Weights of a small GPT-style language model, trained from scratch on English Wikipedia.
Size: 14 layers, 2 heads of 32, vocabulary 1024, 0.78M parameters.
Architecture: learned positions, tied embeddings.
Training: a variant of Muon for these matrices, 105M tokens, 6428 steps.
Each number is 500 + 50 x the weight over its row's rms, rounded and kept within 0 to 999. Layers, rows and columns count from 0. Numbers have three digits each. The size before them is the row's rms in percent of the matrix's.

# o: layer 3 attention output (transposed), 64x64, rms 0.307, rows 45-63, columns 0-63
# v: layer 3 attention value, 64x64, rms 0.357, rows 46-63, columns 0-63
# up: layer 3 MLP up, 256x64, rms 0.342, rows 0-81, columns 0-63
# down: layer 3 MLP down (transposed), 256x64, rms 0.652, rows 0-80, columns 0-63
o45 110:451604487464534522621461502432476489418553552502452478531439565592491523502490581533505522511476457563550489521390514541405536514521478462451472456532431547470514513573534434555579454502498589
v46 113:488479482486540486413495499552599518471512487503515604496409502464562482419498440530481467541496553558432611488615559475470542582449511431409491515573524507502458553563488529553518406513445500
o46 115:498541496448488470635445527444427566435473466492452390482536514532463476597523526423510526415502470467576408488449489554533433392516508540509543501480441513454529474520490467460484539473615512
v47 102:522479435558445460505521457457434560525526497506555557605412542581542435434495412502547564514456498526580422502518477488516508522463437501381457512571502449482484521442462468541479431424432429
o47 097:507490486401597516497482577486569504432507420548414454440477469482472503523454570433477513466508510436523533483554463520479471515497520512586459478502538543547543366564572620506479565503590542
v48 100:458550537648498468408396504580404479550600502448522491525483466519433530509559509407497479537498541503427478537547462506533495365499496546574467481478520541460515500497470500545584551504521505
o48 091:554456480410507473568561515385545478540428544527417498457444589463529482451464542520625482593468463544505578552441458471444439593492524409461519495496521465503496513559503505505479463537487571
v49 094:442416461539551515474437449482467427491425408508509528467441531412529468493526523449514545479437534519527537382539543544511561520573479544506548444498552415404543449468559416432465456452443483
o49 089:521500581510470497577564599432492581456529460481526463474523426502493455478545470566511476477552496472434470609455507596490456485453512374480444515471489539544515471543439607558494574544540428
v50 120:552504521489512517507443369478456487467436491511487451457493468380501568484478439414503455507605523552463459456402612546445491553468514576502400497510532510507521495533492475530494579520497391
o50 115:458499440491474429460568618534483551518607476450523472577484534494501475488592579601482560507410504511454496485536402445475531482581446406512601520507472502432497532529467477433498494465494534
v51 109:493562415568518483498531499471393467566489562477491513468376458512497417627542463545511505440554385465511461526451491465502495560484431498521543531438530552491378472465507492552463514549444484
o51 100:438445558450513516460547550498601445509518434564483476479574487536504520407493536468509465556442552553431436491591517514481448544477557462540423547573432433497588487443425488482539498449447597
v52 104:550503525523485514510495442513516594534561525535482587576388587509541509520443466524594546444500504446603506424471418502538451462502465475577499535576496448431536556447539472446486466555579439
o52 105:453492468476539553475514559461509465476472458581590507470524435496487499492477552520453441543525582517447523488563561414410489461485562540481495446468468565560445368523513626575492565423501543
v53 080:456430589401516543466521477429484445414455495508559429547553491404551514410450560503488473430545523480430476448486448445547464500505515546480548465509595471443489376450482484424492469522536500
o53 087:480554405633475491534436498547537515451591435434483539549475516519501498588505429564485518571475459472557553532490514538503566558532486404483504475497455551568490584518538495621499523468439437
v54 110:468404383527398508480445440546474527476488488451407503391569533528542480533534455466498462454489450464464465469533553427512513544408499408537455442441494439458594498505516518444537545517453446
o54 115:538588559441522524469568585454480502451426575524549535605429436461550520500519554590466565596521534507455519547469472577504496464573446547433486516540526509541467419534474495517454404555514504
v55 117:436496524567523494510495428489450474469454566434591505492530564554511381376441537541467479378426516464436469470501541480479563506450502468611420515444530441509452470509496541541507446515517466
o55 116:542470500499514574540502557527603512524499467590398497563522406440521629579496488475544481617559490485574547470569498548521467484523465444496535545528545523530501575470520474429526584486454460
v56 104:569475507549531427486455513550493487527472491515568542462496529474431508588560440470559548401502501401494510538335563501453522488504513475544464593488528563526555522485513433617492561504467448
o56 104:466533477431531589488591520461503472490520574525433483549461469467555544432518532559443432529482513593413430454587467457503495492455511445495553478425408446418451510543439506433500475500471607
v57 114:490430507603557517571536517501534522498471415431527489453567542491509440404562496526469424489452534446511473422449469493445514504563396554505577572479488471513547422565452461601547463547544467
o57 109:498530478435473522473528480525513446441549537521464521477450410484461572574507473457541500500506420621447538558488514527504482521463507369454434508433485573476467547409560514386470551394481475
v58 087:500534526585369521580484475518507444509518501521404499521526453473601482432400521417466439623542564529470449477564477561478510473523536499446493476521362539470527467531496479496481540463465475
o58 090:550457491491528450408584582511466548520493458466549505478509607531451497481592556541568595449472452541495603521437517564561498528577466521491467546520598494506490472454574529482486507502623487
v59 120:552531480575522478647520481565512507525415454511425583538421537536491521465482545487460576454556500516469481564506449435423567523485513498565522514467518400482555464408432496446495490534597470
o59 119:465467563430449507388488461386578461497537566580579461504579502496489502558544472516511431586471539423543487518508571499501438473500495454498487484557555594461447458562597553524467492436491521
v60 082:417516453450550530549505576568444491501497443560482531462484483511394588485509519553465514509513504489516510526587534471499489396483430538432607552433438533526521451438568517562589550602506526
o60 079:547492478476452498477540436416535436523397475399589555476494527479532442567477424413525522515470500549536432506461436405567469529492588466502432463454506488500501542580438400482480455432484504
v61 081:460550598472539553512525528513462415493473470525530515599450595505460544412541459526536460459496508539401520441525585447505611509513478458441517459532538592527458420507471461538566519514405549
o61 083:549494410557421476509461503469523559456524456489415496427543460449522463559436491489491534521439432563558465490462385579628377457515516468577536543470449449518513531496512542537441521490509465
v62 104:472437457448468522517383567440461474453491487509482486473489579568424556555493519485557508467382460540446503491506388410516505441472485502450487528550568512585574607456524532473489585511528482
o62 100:560533492463517515498488499573552589499462543512549560552507449355565386478453447496431458556617558459587491509448507492533516538539595519524503438445467471475464481527499495514450422489440466
v63 117:502447432517451482501579495478525504439499487540481538534542573632527592472539574473501524496522552567542483566402564438530455546486469555513565481493567421559524498425393474469419480518490566
o63 119:512577579496536534436388495473513469462565602489488564439492479468534469558459411557404551529486479347464497526574481498498548476539480495522484509554490546463538464527604536554568491484455524
up0 092:446516499597555553440490449518484567395489527546470481444465580414497442572502559491527388561549525443491540505521526582425501519483483532434484481501514537508481510531399457581512477443612535
down0 128:548554500489468500522501435456487482610505474541475583597539446424493441485465475513482545499536510436516605457602412478455513538623452475518545449461461442470523440468440467577445557457541514
up1 090:528436471580543525540515489598424425539495563468478447491522527433586518537469587514506536504387450475436458435462549550478532407465529478489521435517426459520588515440475565592493450535499461
down1 097:428492485430498526396390514432522532525552494485474432494461544430476483572545473554543563495521465425447478537488389480532539467620509479540543390496519578500490456535532471428544574527520483
up2 088:487463535467550460554558502408476448517494530378440556556487450470521469515539507592516382541463557561563524524527516576501550462480501456512491508543540557581474570484365499466568454502430494
down2 105:519444523457561461575450525425496441524449462436511591511502426489555548470491464546548533568466483653573469479476520436450537392530515498380530498534568593471525495508498510523525549467503529
up3 096:542511485509422527524545531443438528514493565491488439494479503554592550514576537420496474541539548504431512496462449470509425507487412604373421456496526432563608455517559491543475469535565551
down3 102:452479497545459600480363455546567602537414557553490469508423482518443481520501510432494520471474501521551464558479411487526555495519436449611552482607469499495560496530470506437442541506461536
up4 103:461529379516512505587475480534500515490453441494425529413545478543450406500501580453402427577500554417489427516545460514541465534446555517448450563429470444470527491577507540495432492464440469
down4 094:486445511533528489513455545530492592603477559500498533545477495533468604532453508511486556572587571445508475567525461586572471516531478533496433533598497436534429406560550528394530477503561462
up5 099:587538500495603448523511623518586568557434491404479476519569485569459564551497474556509513474533555446414524537571571548514488520507549511505458487388456519465478511482430581470458517458467507
down5 099:404439548514531510479462424458480516564465426450424518486517542472497393527612523540412495522484548446561497493436577474433463500631485509481549503489573503571536510498521414523495414536470487
up6 099:456465480565508485522514529538624567479531505534479476512538457479482475434448443427513474510508501450523454389485543563559446550544534516582435385496552556546567564487405426447490558519443555
down6 120:516464531508540482515482491493431452520499505461475456479584447468484616525428580554531535481556524447440515509624511464532446509411468508505492445430533515497431473556498575479552454581343523
up7 084:473436511532484480513579493497622489532481500552497492429513508547449439513462575435619510485483430544614556432557537530595493495432524519509451559529503533517437480445526551430570476474577437
down7 090:497404487385481549427483547520422501534478528488464528540391469452521508562492471572406427582583530548471414555477451421513522475481554449510579482469410469508478438562505466472541469499494483
up8 119:567511611494585520475526541582571534513496528482534550471422515422553541470488484524479450433436467427459476515565490497503501475542459372523407501450511420544490496542552464539609451505577544
down8 117:577476410507484538469429447581535507480459473577444509391526560531584541559516521584435505582549514548439508458547445454536509463503425507512444554482586405471502485537491556435489448534438502
up9 089:498560498516578474455478541497370453511392470422548508583456466547515440590585486575452558473397456477483519447509511437481477451567503497558457493469569495495495466475423525509469489490596442
down9 096:492493483445483476524457484444515529576472383463431524489577529487467616484493510457452517591463483471467500556465502620543551481600418483489427441508441435480500513426446428523487468459419453
up10 106:553467475515500507524571472529549478498524447526496546483512472489588507488537636459551595508519470479580540424528529409516576489527514513531401550538519607391487421496475435413454537474505450
down10 098:496522527494459442511425528485497426424457536482464434538385432471606480506422484531506556494549436548527577443450485458480523468505465453547476454542519552530407383552440481408558461515463533
up11 099:446441493419560571524485487471551500438483575516501574483469523488441488547429503548548567537488488528609553572548437542532529522505605519594566519424517535438486453445525524444462506386554523
down11 106:562476377490505415435436520567569510512464405489424545432498460569563479538449463479526487469428483530497393567512440487578496527569448454503559539528435494456547521595437541469482495509523489
up12 104:550516472487528393542524511498622570492453493455582581473492503498580462460512483483524510551510526413446455529492493582538490459516495466576498610400585521553456478482592514497470402455541523
down12 120:481450480436510529438478509488478562501588570474498416482489487491545472433465517494388549499563511471491454555436576578518442544574585568469598434522504490483504584541529529489559559607540452
up13 095:498511539579425481462470480470516524392506518408521516515457512515514419499520473494452555488524417360434484536469548556492540573508400553511514503540433502493643505481498602520490463543437508
down13 065:519534505496470513551523563490530443503346474536566447478533558471566575494552523425611495526510476542543526504537453482528469551449584458464568446449475413518479516517518457383557536543488586
up14 077:580577479538367555496605527535518540407505514499511514497543453513505497541505551607435535498484425566542507494418601582522509505469482476462444584459463510430519485424547505531540457463540538
down14 082:462521498512467530494459499371535591426558466470550568480571455503522605476546513526556561465596478522432479508423466472418463511471449452453525473568521537491494445618493549490544510590523455
up15 090:517474528560530459491487558488524464535494560531552449506441441475536466479542495454451405627485481459498548503467427563541445575435590540559579531611431440451537467411509496500508544570550489
down15 107:572474550542617471632518644502511432461511470512555484519484476477520583459504480486418488484426453491517523453506471437469466480512483545519606558500430545450550556557532472493435511512568552
up16 107:539538464480518588526556405527476503473480437540439452522449507522522515575522532587472490516452594529495440525529418537584457531457542545536557434516563433416562458481474568425553488480620482
down16 114:531493496528533558437445528476559506539558462377481562558509389466445428458476387529495486503446556566480537548592533479532522539517573479615500508463479591546445507509460443496564492518557492
up17 093:383582492559564412567514445520571479489540518570571488517464482505486424494490517499625573433493440436498523485533487448555505507515534553514407523529509454459546550483424441507531421462475414
down17 096:539492584474442520573475457503570587524484524513551570560618474430468371520464467551569561510401568520502436508497550540529554426512458493499506543507530567428510592515477523514494461472533451
up18 101:430602496530496421507504572459445519544551568475586504498475466460593446480385571475452455491466525500473552527462456478498592471498553473514480437453454584475436513601489521429482506399537480
down18 119:591503579561476474529439389525483494571557501466441551454588538521468412495475512527515588429452440491528527462499554536455531516515529491412382509493523481458548556433575490609491471502499459
up19 110:457546542479540539540488580549548505473417507525506426434483494484457630499433468470511487628524475425549509520510471565507483577469596515480521436544523592519481412496520533449592546508422524
down19 130:509553556438417517542550530531489506466411471493487393542465462509438506539558476571454584537538488467487590572508409428444475484543447461441579532541497588443509401463526521502579462530471484
up20 108:583499462521519457431583511538512586437496459502450437616494524535467567535555468508471531555486564462435565442542457454560459512613583460527448518561511445459543481518487617497497443451501473
down20 123:492527528418461569459551483473483525534464496525444511505482464541510517360472460454537461480554503512497468556540514385555507529459480468477455573467384598514478581446542500529416603476568430
up21 098:495429469434594466559499433471496527514449582436440493435435515545534472455508482540524471571493541585553550534491523625389505496538422460523459450442451469518498542482452579573502569490439491
down21 102:441507540453548488583510574613530558593422458506539448443485475577598533503579476468530486435561538499459392446480508465472625527529443515446538505561504525455489488501541535475524544493460550
up22 100:503449552411469495542479488432455470468409517563437491388497503452531548459404528480438500589556496555506473409478533539475547641502511504451485436528520445510493422440478522438518491588466480
down22 088:531499535571512462466459520478523508468616513600507484605423521489494489482511524567468479564510557397528527621477487495515498495583515390499548445452525397541437413537476541456495556471510534
up23 102:488550489407498573510509579500518475552545481441460449483476598546468508484576551486594464585481452498536556483552440586649442405498523523551562567516556471479518543516474517490557445499533503
down23 105:568560515534453464569442665496539556547450478491440580496491492498537504495508484449516454518528525412524459473489412438546518515465503559458641479531395545496475538513506568514552470525426509
up24 112:444411598417439508531606556573515427441547468524490554539523466542520432549449590562516540484527383453505474506454475541483541533476491507529486526501480582518419457483492586544537538494438440
down24 129:503481561410493494536595554573509462429502555593437490513543524488526444423458536377422568504482538405500507526441538555557561503536541497533466518556466565500583567448493440527464507448457526
up25 091:518493510517461551472482490483503533509462513470377517440404542551508571437531534422486424509519466481464550558565341461490555527465469506464576470503447477513602474454474558553591554474447542
down25 105:507460590541485502486461614577548468471469500493556543490514478471501542500553518533551497549538538527605475477392425512628514420558422531488530575491584481500460482539569447425539480541512562
up26 100:457537494477584502539515549555465412408452426433494453475474460425459497493485537462534555441509502418543537541500518525492480508540466562525390423561581520565637486586455460494487473435482487
down26 096:475484609429415468540489525449500528548472560523557562506560472538558519537452501579485514631451470534445535476578535488469468477473459554478553533420397525434436508426520452496545529430505423
up27 094:418582485421565582407524576519477547495382525558595503575473480448543486427469487470486424553476604466486436547512494518479525534571492549507540542495486550496514590446492506488587483501494458
down27 090:507537464460601431561487477520523495484476448434546479520470477505462513477496462454506476517510497558461559399335433498495509516485476465453428591535583552469557511473504498623475447544403543
up28 118:448488516490591564477500478503536616436499531472422491407433544540431562513528566484443505464384512517461495519557461548568504545394523602522512457596493552479480466475454515539558509503563536
down28 119:498542551526507586534498479532494540532431519536407428513537488415478402492504450514480575532538530543431548490406490608653533480476510542442483476527498600451520551477499511528560583512525522
up29 073:488464586499559515482472520432396524477418526488462563612520415487499489522547562527558528603366574440559474459443462539492547488482473473468498458473504516530515574512534532504482491502466628
down29 097:479532469447454574471563534583508530551464444564541445542574457516425394456438513508500567412540566467530499492542539520501370544473566519482545483485505557492519445509523483579502519430614454
up30 100:475488563521533499530511451447548456400562535557525520391475427453475442621544562409561442500460511472520546549499526537522474565508491479568441460430541545451516392541518441463576499519553493
down30 102:530561442536508450502531479440435553562505431610624481508569563462500560412461497517404559467552537544525450499508423500455582453494458537450548501485577506504434496524486550551423559545474499
up31 094:517435476478531494503551531524447463493518426543543491574526449465553557482557581564549532476547414507456485389541359482528474622431467476594418447523445461484472528535488524484521491496477435
down31 090:588448462511360511472466470498456566522504570405516533533476457499531440496482442485459539538451590539374452600519557493473492499497577563497584472499474411539496541497515535569497507578503510
up32 104:421503479472607538495481444475508560525458582470511612464548613424561489465462495457459455543420440432540492491481481558551470573431532526488480474500488484496492598482455546467560567509524392
down32 121:547482428543463525379557529449478518547460487458474577547546509478461563439551532526459529512509532585536455485487604497547412539456510564468543425563462536468431538503532432488383529441542435
up33 108:471508465528513512492565387533437435426512519507545526481479541410475506526487472508370503493522470423430530469607498484592479543484524453567531528448511466467437409398477563490449564455439470
down33 102:586426531435526468539429592372502519514576443527571592545521534459506511526472502533530421559523525550502494476524456520475457514536497482444585438496440518479443607547524533447545536596465534
up34 109:465481533566558523529470446545517553523549483469571518609493525483539567426468426500524555610477453456517575492466523477564528432534474524502493585428569422508512575495517567549478594433412524
down34 113:556491442500531491440554476590504471399523559511463558403351492468498447487459481470503466509474521507515469542516473546574584582470593474557520415523512498508433431540433517413496459532518555
up35 092:473512494505609557426446516504469496459533498519605501457423511474534508506492492486623436513433397395499500405529490555538527523485468513503475574423473493458558470548552570466567464447534585
down35 047:505425517524467508589493528445545504491522553548533501434546421420574527362473468499505434491588476481464494533491578562485495450434506454417598561475505485554498439554456523580453565527439522
up36 090:464476527437510479503546524536603646515538422624427490526479462457475480522463556466530472556464454479456505452501492564475567579499563561543545541502523540524542540594472592517489554446437470
down36 085:493563319503534558475498427488454447444453516488566467499486533570518559487419489571499497570484604494503532461403439475511449465442496544480465426501518506492507470521551524545475437499560603
up37 085:464455476602433427403514497468498553471569611545533594447401493465548460546472631483457526443463502519394478497476479565494461476535461493480498518480494542436529571463451479478501423461491502
down37 069:513514518541558459585521490568500471552439481480515505514482567458461524478540435563543488670482507502576537536494515423421538608493518463497572500549452518579503429482429394482436518477483546
up38 097:529477563546516537517412482487486479462562520499402597495493480463566583625469533481476562549525470574441529452570454533498453560471492537525572483453507477483564422409556601569552496505478523
down38 096:556484373530431514471586438454549486475514536508420519507478551454517458500508570456530438501505460455508453511464501396569450488435442544529497537507496483516521402555589431401573425500452555
up39 087:511544503462504555481505522492473450416534546407455523480525501551443540519505573519571445621491480444464505545472537486476555575478448421537439469435617535521509396518608537476494448549549568
down39 103:497502443489432502566539482487478478564416450449516507513609529558471498485529522510493528439490567571619474510445453500427490474437557571498667540565476484496541530450443554503559517560452534
up40 096:472465522495509536478524431565559508445522567510524424442554424504489540485511603471458471513542480439436491553505444595519515562437396469475562479489390548488495534378507518528589578528551487
down40 115:436558581440571473589486495415470490502483430443563554553462514475455565507498546508485496481571608497464552539428470546563516447511553439493442466561465461520495547429447516490377446459552446
up41 115:430565459439516568517495517562420503478519462410558471440492488465577439580559573469501369553515488479546463478517489442455600529505496470488576484418535536437455529558514510423481487411532521
down41 171:465553451616479453484466506456489462517504480456527508504605517426613451511505462476489431464472572490441402500546497391605466487532564511562551488502526497422430549576493446440494506485490569
up42 072:482451458584522463425592542539517503489463484494526481471516557496479455488573624472534618406442464530491406518475506404527524532470464501544561419381496535495560506456475513481535429540516547
down42 045:571458432658513464556507506538496599406493414492560502501572546525523528493539503385528535379466454462514495506458505485460455435451530556536524449471456460543536482429491510423469524478476512
up43 112:517512547513507527545535559542508516483435529549569508415419612472562449464516512428455471486465486463550496531528540527427547551463508477456557652540458537498501443521509478427542590421544597
down43 096:427505417484507425537520460526433407554422399559410557598448548489526469514525521481539534503488509516480497487450586507417553519484527507442575509484513418569560555491511434568427550513554479
up44 093:424488472458507442536558471518474567403453494534390476498466560513537431487480581475552456432493431567541440474537460518538533529496416512442486479536590511483518506523623533591443426489421503
down44 105:632470446484514475503539476476528510554543561502475525512512531472428457509495486625447600503529608563566455519480402571472450465505525512480525465497562572454418564455488462482450497516394535
up45 100:477530536553523512601474512501495552544538529480528448448505384535499591611506496352480473488528486441587502448517409466539595511475470478559555543471475503470522464520464458456505392480556477
down45 100:504533520572428456463502538471541409539644501505578566544456461503454501463495429497513357464535493523499460529514420511516490571393462457548458462459446452507470496535487429456467403510515492
up46 097:453453462530492430489500493481412602412507485438427425468509501464552531526512529500418577461554516450498492473525564477458588489370478517460464460545533526455477498395499548556412507511412446
down46 100:508570505441505519494422499522521535531443508484463469564439428487446621492464493430454513502468436562533439504443524356476447518516415521613538438571410524494512528505478415503569529513499475
up47 095:479482501596536448467440634509569481512569462447505542481502500453510469608575521547423508577478497425419522444467515537556485407536474465527437430471492512501474414437567542470498574486503541
down47 085:464562446417510561518528500503538486567588530550587448551452507498583558635493455524489554456527489406443501448429499445424464468488521490450427455495546483503388536529532487526451515492585506
up48 104:428539528529475432536519484509401466497529626443607534512446502551522394438432527577485454442465568530493510505471453522530547410613534511551506479508502584472543546529423523513525485541464516
down48 116:538570516505480417537514516498492525603484494413532500493554522461344522451515402535502429532487510559529431522473417453437496470567442566488452474440513375493485555544463473542509454446475522
up49 097:573483527466465446412496415561534573607445535467580479389446465461534545408470515509483513548523556501483591494419434442534444561499485458495489455514593538481555540541503508530469500409508476
down49 092:507490427509552536529413446469504552530462591512431475395453530507517512446552506385479574480406362452499481459452488501465576493482503502491445489434560525512508534525534461621522532564486474
up50 095:450481569555508526505463499459495462451523508405489379410486437503503548502551554475445548457493495497427528442420503503498449443354536522406518568514469500486584434498449549491567446471537560
down50 089:551433526501404511417445484535579596587430607489519485508461519528499403453475496536451524508519512489510578548552483520476504526502528521622572409478468446485431419505491521555494450496440555
up51 098:489480509525473494504483534439503572491459498432393456427425423441489517511557574492539545421535480431446558451598401524594438466494427519565474497508543545468489582480472450504428529556441482
down51 102:373472569532473434525505428408421539492471499439477423486451388589460563552526526496443420467517546508515508402427438500479454549553502500498523481532494490470540449495505507433589495582503493
up52 099:506485529615490506595467467496473484567522427514555558503597563447517426420495519558521575551554585500486421507465519509520550504579538456513526491496573550481568494442417498615539526470547454
down52 101:455570452494522506472472499552444480532500569564490538459410432466472556503501463428476553510500485443484424560465615448515574452416407530502455533509440498611535482560493526537508488457557377
up53 110:474449403512522525617441490419484561506491498502524549493351461522540451449470576456540530473597482454432459516537395496534544512486536538467483473412453455535492435561498515521463471407513490
down53 097:542549425511550481545514611457424429498403457482479558546458504417427487439491569439471516541544469483495448574579421550470504547466537519458540520574471429516523447425566564523504502446491567
up54 110:489450444583495483452550485582503482447526514474470596563422416534539509491553549505454436521555483517458650406521526477531549572492459567495501410474564507467588527567567521519469528513469505
down54 105:495478387515479481425552409404533508500520393478397446488434497485519528539495520498456548485488516445532587516566481520389493514555554522510512556538510385491455534486479439483593420537523470
up55 100:484447513474431430488511606472555585596451512406422534492484407536519479540551573446539460506579482404483477572481506462513494451488484439523516452459443539543535488429544586456505579465491550
down55 090:468486507525561451482529417443500494598623492497447543592502514451450557574404447503550414511502558492508499438493501513439472564565519490415547514525497508505446553519576536588582524489510584
up56 118:500476429409388565437560567532532410540507521418509448513523543478511448555500477485478400527481547398535509532513555515547490498473569457467427517560567442470507507445507495503509538369427490
down56 097:451472435537420457477496501487430507422492420495431437470417475449462444507474440523483463524422538533506479527432510443522541448486504409459572434544503531588425441497534528583512506641489451
up57 093:604430564582484536535479514535504554394447489501491375521456456534546515489462503524510509512546567509494550452531516579470541511459449419474578466463552514568502537487481643487406532520555522
down57 116:421519533488486420475593505475506451528524572440566509525571521495484549581530430586487369513482458539514550533512516449616444507467477563510505427489470468425507579536484493401582484506468465
up58 133:489461517655552485514522531556514512493512509436517489479432519510554507496514459432513475440547551487455575454501604593567536480595455526564519517480523524558522597493484548546546548600554410
down58 110:520426535489479517417482430439523451486501510521509495513533578534473478507441477411441491454538481422529551523561516464546583554388504514533537376550517495480412565464551528483398420439566476
up59 100:451500458606528519586453417435528526428504552468466445457475534565617482538504557515428453592456542424499429525485547530463501523468463462512539435593473514513577505511471565562536405493492483
down59 091:491524449484466493419505519560599487504442512497526485546515561466453432456551551378495594429453511515434573552494478476416499541560529511511656524521501456592488483515472471458404483464522502
up60 102:506499529373542527473506548523418487474459496491448439451505493512496460535490564563522429430483610549642453527507536526550494580493489492467494508535546461427549470586412431505531511427585498
down60 109:453512446434462431460563428564478557506461483475525414511498460516523549449412460614542555512501434498488496502505354458476507527458443469467544546518563539498478375450492550521605521487473513
up61 086:577615521457520513479431527496508467557535481495474481506449359506563515626438422529501451599524505474547471448533570568486468543598542460475450505522522567472495561540584487532477515485482466
down61 087:509463541428489518504412506426531425429426500464381461428557497425507519520442423466502471465502450481500577540459493508558617518515502492419462465503621495530562510502471481504490526472457614
up62 099:576555557489537464522450550523509551518525478447564406467564474465495428504477501509572547523510506454467463470511484552534567547482528564468488521581476430537617397499474642510512404423532511
down62 091:559572545453613555486483549535399469395571451486484517520483536490473494502469495448486578559536360541577484534500432505481486555525445473448388523527467486562509461482412512488461540492554523
up63 096:382452493544472434556435494540489588421471500483500505495484580577589473395432542455549505467490607433451462505582464485514510437432511497579570531434458467476464462457470547495517531471491526
down63 107:505604551584529471523406506541585466484510502527433460467566518511474565445492547500482573469452464571479436483471539617464525498506602516442409582470510458481572497536524444505402454496505445
up64 096:555438549508504524466535632493609513502561500579467517491479494452528477448481489600453464583535560526480566530565451563448485503520473423546516511422458493479523543443451587523505536589527398
down64 088:491557488507523477520499475540461409526486480517496377550585484489538553580575469462530412539533513450458479457509516423450474515454520643392512486493490561440463440549503414536516552445433526
up65 100:439436494481446372448565561508534510444474561496555527446439516500521490528522474514495424388461420435443422568543515498524492462452489432465513562513534510483443575470551573552531564478589446
down65 106:467550511548422514549520551515529587544521485512510568588490417546454390536548471402484530508525454430526518466512524525498516454517485500520373352565485593566524544474510506521456512460502550
up66 111:495532501443586577606510501498541570486500516452398444542411539537509488518583471519536494537485472456471494527546454573333488525521479393519455478489515506556574562507475575549522566495484501
down66 126:462502466452535450543534547501436526459494377539552492542542480543493602545552590494431488503576576497579461519491501512385513428527476465534605534481416477546530495472479475455519478538618470
up67 122:518524503505515539543500461598558451544529538562502544514509477440423420591449508504458485540591580497510462453414546564558498533469520555525360437583504460444576429488469496511485446432526492
down67 129:423522600554519446501452469566545480466453399596480478470506532501562535507561593521519435594582542486457499449473556491460553464468538567557512510572514424460506479515565526551498448544555594
up68 098:440481434447475538585529479503524589521449469483479571435432492611513560457459493487505532417415508487456418528523490447503482486392417502422391539445525503483515456603464533486560485506537484
down68 109:542478528528625580457482422475468476472521515500545456536487478463585494532560581538385448532453489574484560501420522527461458570563525541437606520502459530512552578539457432454556530523544527
up69 098:432416605501494474464544561568515472525467493583504529555531561515499491524505427542530471511435457492471468536555465486485510543482507535428393547523489499472474555535388434575538419377423450
down69 091:522548513480447526505508541477497506507392393497501525581499473472472586453561540515498527428545579508552460483562536409416524539468442475535631459613545590479502482478507459455469512552523566
up70 100:513523606629517549477437505547578532469474456538562517448488437495523492441498531569557519521577479487449528603513467458516532539432453560454444521411483561429549552531467521557414485434469456
down70 093:580553464541558482536440482524431533436514593486479543484441550511540359420527542495539546477520502460547515415494498460538429538480575536489523412484582537495556488444556563592539574491468535
up71 091:434486455578568546576463510538475548472552462482427509460542610484475512557539526511502498539508423465607453478525482552443536461555613464592472478494479436460564527476422495470590513590542501
down71 118:548509472488485542532514486537439531584434471448506439448474432516517503492583513424366536483495490469540489479451511526317512476485442524489518566431501512517477501416464458532486567594554431
up72 104:490506464477525486497501497443400498478504445493471542529507451433387530541446543459479548597439486568452522486476507468538487608514524597506418471638520491544540445450524543588506457544478593
down72 098:417553541521485508518383550460496480492519485518494591555488540490450513549462474512444670521519495457485586494475583449508550505457527448446443422499491498538473411509535450481495446452440609
up73 099:552400505441439519453541469427454630557465559450482538478437509516544545408469469441506588482437556486483464473475437534520450481620449555524477566507473481419529498477505470574555504499553455
down73 110:554459534422435403457520507509490445506538550550476554440563451560527415585516512570546560493505424454552513554522492499450559483467535604508508504389473510494429479502423512504623447541461514
up74 076:518436536561620549434527528448555524555534474548473470521552559459468509399558499507532624509484483545574565438605496596545527499490491579528470533477561443475493521444470473498545548496560558
down74 093:439517409462406475541561504478557498497497538577543519396498400457490518600511538510503417537535462437447398586487471417499469532525516493424545408451463527516458397533475515477497496472516493
up75 085:519449473508465423446591453431414504505459617488478526485415441438465509500510515571508531465548486659496527563507526538555481386501444493521475512464515554477482439437449531460553510509539569
down75 114:458567486578492451619435480537522486548535492470566502561515517555443590498553512539522566551483489577574448553452496378483437463474431499554566513516451468561492423532455477584458474499540561
up76 094:539541616573451469518583482582529429478511577543528448492493616451498450574557559488540483566432440461425554509498570585400520561523495429483492476436518525502514505466502486475549489535531451
down76 081:426556443514525487511448496471439491475506441486583534577537457531503404470441485496420480528552572451553440449563439510480527429483512555546401443469398461490510517533400566569471491472435569
up77 110:560478475574543504522539554440452610569535530459514454529453487407471482587484481572576502465494537468427499497508417510550509466537432640552449439467453481478525449500525508606435465456527494
down77 119:473511525436467409480515558449459472490520497500440537536530538497431506455526491498567489515552559468512498532545410412599481460535590479487571405392527414462532505497500600408452453495545569
up78 108:435465512497540515469489525511484485503555520452541566400485570498379547422553467549525511561533446503419490527492433504529645561444535507459531532512463553498493471500519563544618503506620511
down78 111:488562523449391452532510521580435508541533505571528412508469380485463492450449404557387527503406517535563523501519525519440461434547505445527521470450417541528570505547458435509481551514474492
up79 113:536503505488575452489631486486452515472426506432544521485482445435522450499594505506460545509486533496627565434527453375552547531585481507432522463500515478514443531490540556469470471376529511
down79 111:612489541598499503510440520486506492449523463448521505467575480491432548445544545480504389479517523545530492531509577495514581443519451508579441512509415607536547522498380433497447480538405474
up80 102:573462509422428508491554523472634574444592450543482466498522428445554634512496539513529537578478502488480471512509502569531525552530580503594476523522469455527531439500486555415518548473427472
down80 107:488465534549438544425578379437483490557468526508504514542500571420476510441591541450465429392474462459482473524553484532403531476521442435535490403495445533535495534552546546535483443432477441
up81 089:532455518544469463495478491478477509591522534476472564487422461482580390537442478446539546554433529485491490580511474502476538542458550562539410540627459420535540476378484570549466475539475565